{"activation": "gelu", "init_out_by_depth": true, "lr_head": 0.00955, "final_lr_fraction": 0.1, "doc_mask": true, "dataset": "wikipedia_en"}
Each number is 128 + 32 x the weight over its row's rms, rounded and kept within 0 to 255. Layers, rows and columns count from 0. Numbers have three digits each. The size before them is the row's rms in percent of the matrix's.

# layer 4 MLP up, 640x320, rms 0.0968, rows 119-168, columns 0-63
094:111120114088120154109130118097207108082179056068084091105154145106103168150126065055144123137123080105007152095102093051130162126154172130125155136147124069150143162109089143149176147135081115
091:127080124124106107163123149189085089141111208136100144186091137066149118114161083148117090126104135094181169111160117143106137157126153154129125164135116141097129159161099126116113117117111085
099:098149155163162092148154102174102104166148180099154102173111173098134178171151173150086119131116126128136126096122131170151126205117089132155119134106097093123080155146070111123141171058151151
114:134123067107123069163184156045121121093097105133064108149097174150133124129157104068105167176161128178123173129167134162074101079135116171154108224104144151216128078149104163128033165101138200
093:148188122121091162121157132096121107133141078100070120117099139147203126151112131161084130112152141159114175129183101127107112108124161118149091147107144103106203119133082110111129120173153124
095:101161101162143109122162089095091137153103161145131135099119165138133102131119084119113099164102184099089124167122183176127141091071094152187119133137126157124141140126134123149229196100144159
096:174095182122129113084168054147159128096103137145125155103166126131164094150149081230123125147120091166144082159112095130112105154135129111146127120100094145115120107156147180115179147057191109
102:156163113159139125161145079114112138141112062121140142149117101171140095190111128074183116103126090096104166151170121119166189173129069159098158128131099122096138138131144159150177104136193146
107:054088156159140203169080166098099170145124114166108098098081151127137098133135134158158105120107134109042124163148062122163122082135086127088109127141162077145104057149079124136085098114154109
096:121184090111184074096110092092139206157167174120094100161127087129123129138118122111092098117207158157153211145169095122178107119083106122184136133067171105156073134122133133159106077173127100
098:127152147125193180085148141114173176160131092142126084116148127102143077166108105134159114023198070128127121134152099175148160175156067125118111158204131114106145137184126149180109106153112133
089:164067127125093124154069115088095154126125155116095097134172150107133104094099164104132155115078122162162138167119127072162106080157081134149085146151117182155138100137112135144100139172165143
103:108127161154061131130171136105158052118042069095167086113149095122144140105151069142106150135147194194125139132135139075151111120115106116142147118145107158165137186087108053148144128145163077
110:131180099100121144084126068067127131146067115174166121191136146136138101119157110144159139140108162044076120161096159151138156101170115147128168114150163132119106154105146085020121145177123120
101:084106128088121113120107177101155064106124172122078159180046134081082106146139080091098152130109066143073140078118146156116164113177105184144091085106129139135165169149129134088155172114099096
092:163136189107154150089168138139135131094143145097108147094126176137095069094212142119091157102138110102166119097133149196104136148114153136127162127084115157167146099159124144103132121202133113
100:104105098117184152130137158131103142130132114091092069082131136124152174082141117131121147173172115146139158068132115115156216127117144126149097119144157142171067147142106124122147131173141162
090:127158104109169063164114113140135114090127112150143118095166137138145187199116117069080150132143121164128158095074109180155162066087166152178118143099158077111107145178141128111148159152085141
106:120148111152133117159100148113103152169139088126136143122119161130132077117119104215170104155152139133100126164119097135145131156086085130204141099156094145132116071067120198160131109144101164
099:133125174082134096117131166159127130117121110119148118122118086147115100121156151155095121189158128102109126143122141109091097147098169150154132069071147138107133117094116173135083089210157087
105:125087175140088190103174087119161138078130090175087130146121131147050132099087114121143122166107145101091086113171092207102088098135119168122124128152089080137150150142165101107144071106092180
116:154078161153151125169137132095084150143126152075125105099157099081148202173108123128142128161136117155116155109086112098127073124128125089136147157121153094128136119147154167190139178123157111
085:115167157123142096146116138163109033117143134113152121204154133131135179123123179144160135142216103100085100063135122102114130056155127150164121157143124110106121098153135097076086163146121097
110:169140081110165117128149081089129148150117115121094094157142174112193156199049206140126100142104095178094158127147155164113088154090111128118134064105150133150172156064163097136089140144106043
106:124168163134119103099109157129160153159143084167130095114119111129169113108105121077118137128163091120102190092134181081136109140114154125132147112092140116139106107155099056065092118182146109
087:141107117111137164126064093081185136087119142150165119132069084175124153173093085172127159144158063110111181091144090176095098116149144095108133077136136153133048044139138152182052159159090166
094:102143123113166158107115144175064148116099115112101127156121152106134178184129124184151089104153145110132158102104093107131170139129114123144197075150099146166107154049144166075077122125113088
093:141143124143112077132116136138081157125121161135140131164059123154107104103135098066105131175111101183123168134134167135099094107123178184093111098100159105125165158103201095148123153111082141
094:115116069083170098115196095127058111125098117097089130157080126106065138105129150112129085120226206122130150145164087113118120172147148120138202084179116155130153077147232132162117150188121076
089:103132193111142112122172139101156139089072143186112155101071127135116098147127090139138173153126159123121151104116131138076103092162157082116157100109149118159100130140096162157065081152098167
095:113192127043160113094067075151160149113101147151162152119075132098102093134175117128145091117115159163128122179074087105089098118128108145144119114167119063131159080153174127106139146191139148
108:112143079069048071143130054105096089102120119090148119125153146120141141132172105176126095189130142151078170110120143125117168150115147131157130183127055152081115158115151078141156093130158157
088:127148134089183106110079141186108175123119177127030106162163106123138200130105134183103167121159115153171121203074125164131150072144162088149156077167118161137054118149127089112124124105121142
099:131129096089154138087171094133123121144124090124096115099056160132171116127097149115096110166122101063116158120180168112167166189122154145081079144164111134060134107110130132125135131095106119
099:102117122156121080172111139164123113160138133149131100112106140106089142153137092096126184122166144121143153143167118160150092186144196170101170080090138097164133143145070146109096145118154145
098:086144072077099126121159091106144178161104155113091093136136052129098164080116154167167112130122079212152083156167122120180198150193124148149100183129110129145080119147097190100125169177126101
095:150063081058101146081117154148125099073159108156097188143127146086128164080124152138118145132151103128134099148197066244099123076144085104112113138183195113128130108111114146096135146159148151
090:152088081120105116169098075133144126160109168119196112125117160133124101096101138119134126133107149146127128112110160175095123088139168146120140164097154108142184132096109171156106072181110165
091:120069109156123122132123146143205157144129112121177130170116148093112149137109124155093150117118091130139151143124155129108093122145139096134197101118146103188150185170140170034107138125165143
080:088123186148139167126113155156120149189129141173152183164165128113129093113093138124123104199156160131123150116077174075094124116159113118098174060153175057162057105122120176172099155115098203
095:118163129141119132180113125137147155121113094098126156118106105136085180155121150141116148150094149117141137130152114135086190101149155094141134157110139112179109148116142128090107110162160173
110:139143121151173145182118187178112138085108106149177099139104114123121132148125138103183129098128163146091153199140106143170129153129159134100194106153131111119175128119066099122185111155115115
081:179150154107118141150130149127121095105124177100157055143105122120121162141139116152112196161108144128060140144094093166153122120121085160078103162115154109151123110104151187111175124131149076
097:137167110157155132132105112079142165120109070141142114115169094088185101091113129089110153133060175147169144116111184124126154122132145136123114167110147114152148179096109101128154134155201178
103:119131200140153113164079105165150155167144078140142140155112167126082089120063095144130141142113119126122172131119092079145163119144141136097107083149170118213090103104188085162173159185200116
104:166130066184082142101175165104140096134067116098126084166155189081155126079145155155197163135118117164111122107097096154104160169157095171175137142136106133181068148119141139164154117152131111
099:178137089166141167147101111097137087124119115174097114138082151147126136136121142128109196171136053078120102162115172069117149161122141070138138099094175130056127156145120153086095123110139150
094:065135148155100096060084118118096097154099177086136149133109170109098106118163118136108149153124098130141097084132141121091135181131195101104147149166071184159130077127159125121129184128119116
079:107155146107106096184136088105118088112110151118099100158127108125129156141110070155078196167169195093123175125199106236126117130140103118164152138138141155094113098121104142119179103123101065
102:155169068116094158141114157127106162082164128154104170118129149098130141138161131171128160151119116115161138151158180064118171156143133126115096077139028135130147144115170084076126047117116147
# layer 4 MLP down (transposed), 640x320, rms 0.101, rows 119-168, columns 0-63
100:140132168107139121112121178093158122191128137144085140132111095090166143107125183114129107093102149080063192206123173141173099149108160140098146108094152125101103166089127106117213098131046120
096:130146127095144161110081134127113167167162105152125139133100121152135095135111161106167162093080097103123093125101106093118049150061091082155127082110052168080115162088156057121151155167116130
088:004105151163150104146088114096110139117167126141162051099141137158108145139168137158112106146106075194098130124107098177153159167143103140170175102092130117146045162177055128129158123090099176
120:095141133100119156168105111110091141189080126123165113087076124137099103165123025140153103174161094144074179148157138115097106136114159121140147123152124172172132095152081161144153155145120180
095:122104128094154125096125094110065105109143151160114111141132113114096152134157158140167111082146128151182167083140152086150121104158105131090153092142118160110173148115179194131115075040146106
088:160111085113162116108118135092170117119139128090119086097150101126112182135090065122130144127123147171146151115165094111137145075104113097082132116057080158087145126117150171086099141090143147
094:094141076190135125106157143118111085214159081183127094073106095118116160123114177131121164118162133120120115133102200098138082130125132171113156084144140110131130176117127099187116064147074095
095:094089171111120122123149091108147110142099128183158129135107132161125197109053094146111091132112146129169097129177048137093086068135150120097083156092154112129152104086152146174106131193071149
109:154136097100135154119161139106088123090199126104135128152140116117159123079135137100085148131090088131104099124157124157047140148057077162146143117120152219055110098134072121132119130127165124
100:078136143112087157084135169138146151143102098146146093106122125162157136136142165124077187148107086169120103132126108136148155153115102141104099133158114134118138128188132167064124117178129157
102:089133215117100117154107137118111090173146073146121140146112127088103139168157158097173141096112111137149114136135179073117043117064168121168109123118094199146097016136197122107145155147109168
077:120093175080125064175083123098103140165148111128127106142162114122177127151152176147133091083191148152156090174161090171198226090159068146102145068082198134108061156211097132161109102141151116
113:160127095173130112143158137139169098124152082142133122138114114128168136110136065127134164209161153121105066069144165074117092182154129131127128110128107129140136151084128074209122125112082117
109:146072135138166117134135120094143131170107135122134136097214115154107140191144135186131102163159156121145156112153175122095122164108147144124118163131115107121086102112164062103113131174084136
102:121132141143129152109183162125160127140102020114174111115147150087091146118095160170178055098125203177150127163119074155127090142085100090111126097160105161170100107182101144171119097062154134
095:111170122126137153128123134081134112108102128178150137204106073150095192120114128110153105089136112101102088151091169119126104099173133107187147115165162159111130107079142164107111128115123123
116:069139143107120092084144124116162148127140151157114152180152101137124139133183147111173117059119153081131088145093071103097074143125169123156145162131102114126143141113077074197130107114128213
098:084075184147134162137153129126117118119141108056142133149077149124101050117158107157129121171091127125154131180195122075112094177145053129083151121134084116158146159100151091134154158094184112
096:139086145097184114140162106178155105188162152062061144103161160132125175124169125087114107151177119077146161088084124126109154114057161045094106139105127083104095134128152134138184137182115124
100:092081180107115147141130118112185153149079117090108151111111143112153168122137143152072102109121152158130143067162099076131130127130133141163179140196208106152111183135176189197132128187088127
103:095126091099140112147139100099164067182123153177088113131116152141110150122194168050124121114134105122159158119114179074165153156132048096172102121081092095123157138153115135113183193135153106
120:119139104086100089136178138151158129107157116137116087107117146076189107138146068094129122153134052120148197131140046154109123136109132148167126168134144159212121081143105156185130149121124157
069:123091167092156088101110160150132149154115120155088187091095110139179123136219166140118118030146091062104142114124096137171117129088090212139101110128061152144113106129145074099119084083076113
115:131154077107147126186166148087078117128113110127123108098106130099107087222110104110123134125163122059117101160179175121151078135138212098107105072151140151092154063076085071155064159127120112
113:111116151160114089125121171143176148175136121237096115086147168151113131119089148154136144142112156121168131176136133119149138092088167082116139109135105067114141160098142102128133146018120118
085:192121121169089088112126150154116146159158069112167171151127173077149146105170135137158137124114154122205110083129178103094064130168131154135195134155152136148128119061090172107126081121095146
097:093088147148138098129153147150136114107110136153143113130109129132125150144103141118108126134156125152138122114136126165126162166097178101102101159088165147061149090075128120115185123114152141
094:140103117095144117172139158132071112160120118095102180177127123146127106140121124145108045091163160160112067157141154128171167123146087136133165092153146177113141119113083182141098096160051104
099:135207130172145186139097122140140153091137201201173067152106140201137115153207116114151136152118083085097108197104097124151187080120124155110114153115175141136119110099111124125081157094048143
089:166136071128111083101114129116042155122139112126132142069175144100112120136127161095083099094082111096132132117137175129146203113072186142149128163137098148098114154107169131172141141152108181
096:094132167083169133121108153094136116190142125089146192158123132164192117139158131132136164114106129144131123118143121138121085126152128144158167117144114158144125133139030096164155162124119117
116:120125134118125118162076119100137114139099109125108118094170082118135171134153154163077143165083185113116126097106091097098132107136128131103155163192134154086155089131135052168101143133182136
098:112134108153169138186165180140183135159099093135133200127142144094091072133133111095087073114133130119113105074186137056051106146120129140105133127076119115130107143128147108173130183207068129
087:040125147079159101118113113130198179129098105204106137110113154127117079165144127101164166119117107107118130113125148126113080099112130102165158089062132126119076134163150094120051131130130098
089:127151113102094172127118048101147128094105159083140150100099108138156115109103166151076127149108101141192133111100144125187076054132119111130094196164139139114152112156148130082131129172154114
103:154186128122182127119161112103117133127123106111086109128149127138160142144150181118074108149113017158175144084155167108110104081096070134122134142180124134116107132139144119119195112147117208
097:148132105178084165116122174165162125111072107176110104058155114194144136138064146137111115088193091117089136116123117124159132122157107116153204108115099169139088127161089176109182093065135126
081:097139150161173131121179140109103219147127139186116174051109131102093100151191135113111104124098144099135110176148156087085126109160139091103137128181107096070144098158076092190133160142100152
094:132149154117169146131171097115066113189134148135126100092113152138115143121174138110097134130181142140156098181130149107130171139112134129104066095139138145084124049106139152151177138168095125
081:160133105127152185097134139093056139205167045104109157063154176081094077117130133173103033063156143150134116119127142103124109094059071157106168140138104136170121093151181101089092094166128172
089:153134140118180124109132135104131166096161122131118121102079152129145064117131124128121135121140159145169145125137085116173097154154117121048143067134126117099132148160107123092096166094132125
093:145152190093081159137110120011163130187138095097141082130117093118120115102148110163130065112119116160126097091140174114057131127141106111118093118057151152150117111124133140103135134174126082
077:160104110125172134098146094129130108130137105056115134062132153101099117109166132181083109044119097138067187061129097139177122149129132159102146174179089129113097111059171113102173135123169116
092:120085163086094087086124159168103090127108147058086097138117172159131177099155048157137124085157156134131168174089139086122115085122102133074090133124125151091120125106155119145143111143110100
109:157089079126118086094147117187145168105108123081107119163075150158135169097113186154101127093096115069049161131120114094125125118136162154110151075116120084105103172147108173137136104128136082
104:125164102164093089136101122139126105117152110117087158125087199116134127091130159119146154107128125067119140141130165131109110080127138134121072095128118087130132209103178143163181110137156163
089:086160136218142062104165109128140188170129103114127170147122142123113210157106059138091171190096131140097100131118131136097141157108124174125142165130154127082141146164106158135111129070172117
099:110107074145171147119143176090149111125115123114147122109189088134164146118153146149135094153113092139102149087125172085166122127183138057130121077083203147081162169087103067103171035148165154
070:086118114160135156112098116153142178123144084122126135091076172122131149135133159095132146008119125199171096172113128063202152160155082128159129104138128105148117102138128159129123097111094179
100:124072124147148051144103136194100097122101068097101133098135121133164153138131136112178072136096130123090073134109158135160087161136143102047103090103120151094171180123130091133162137136159068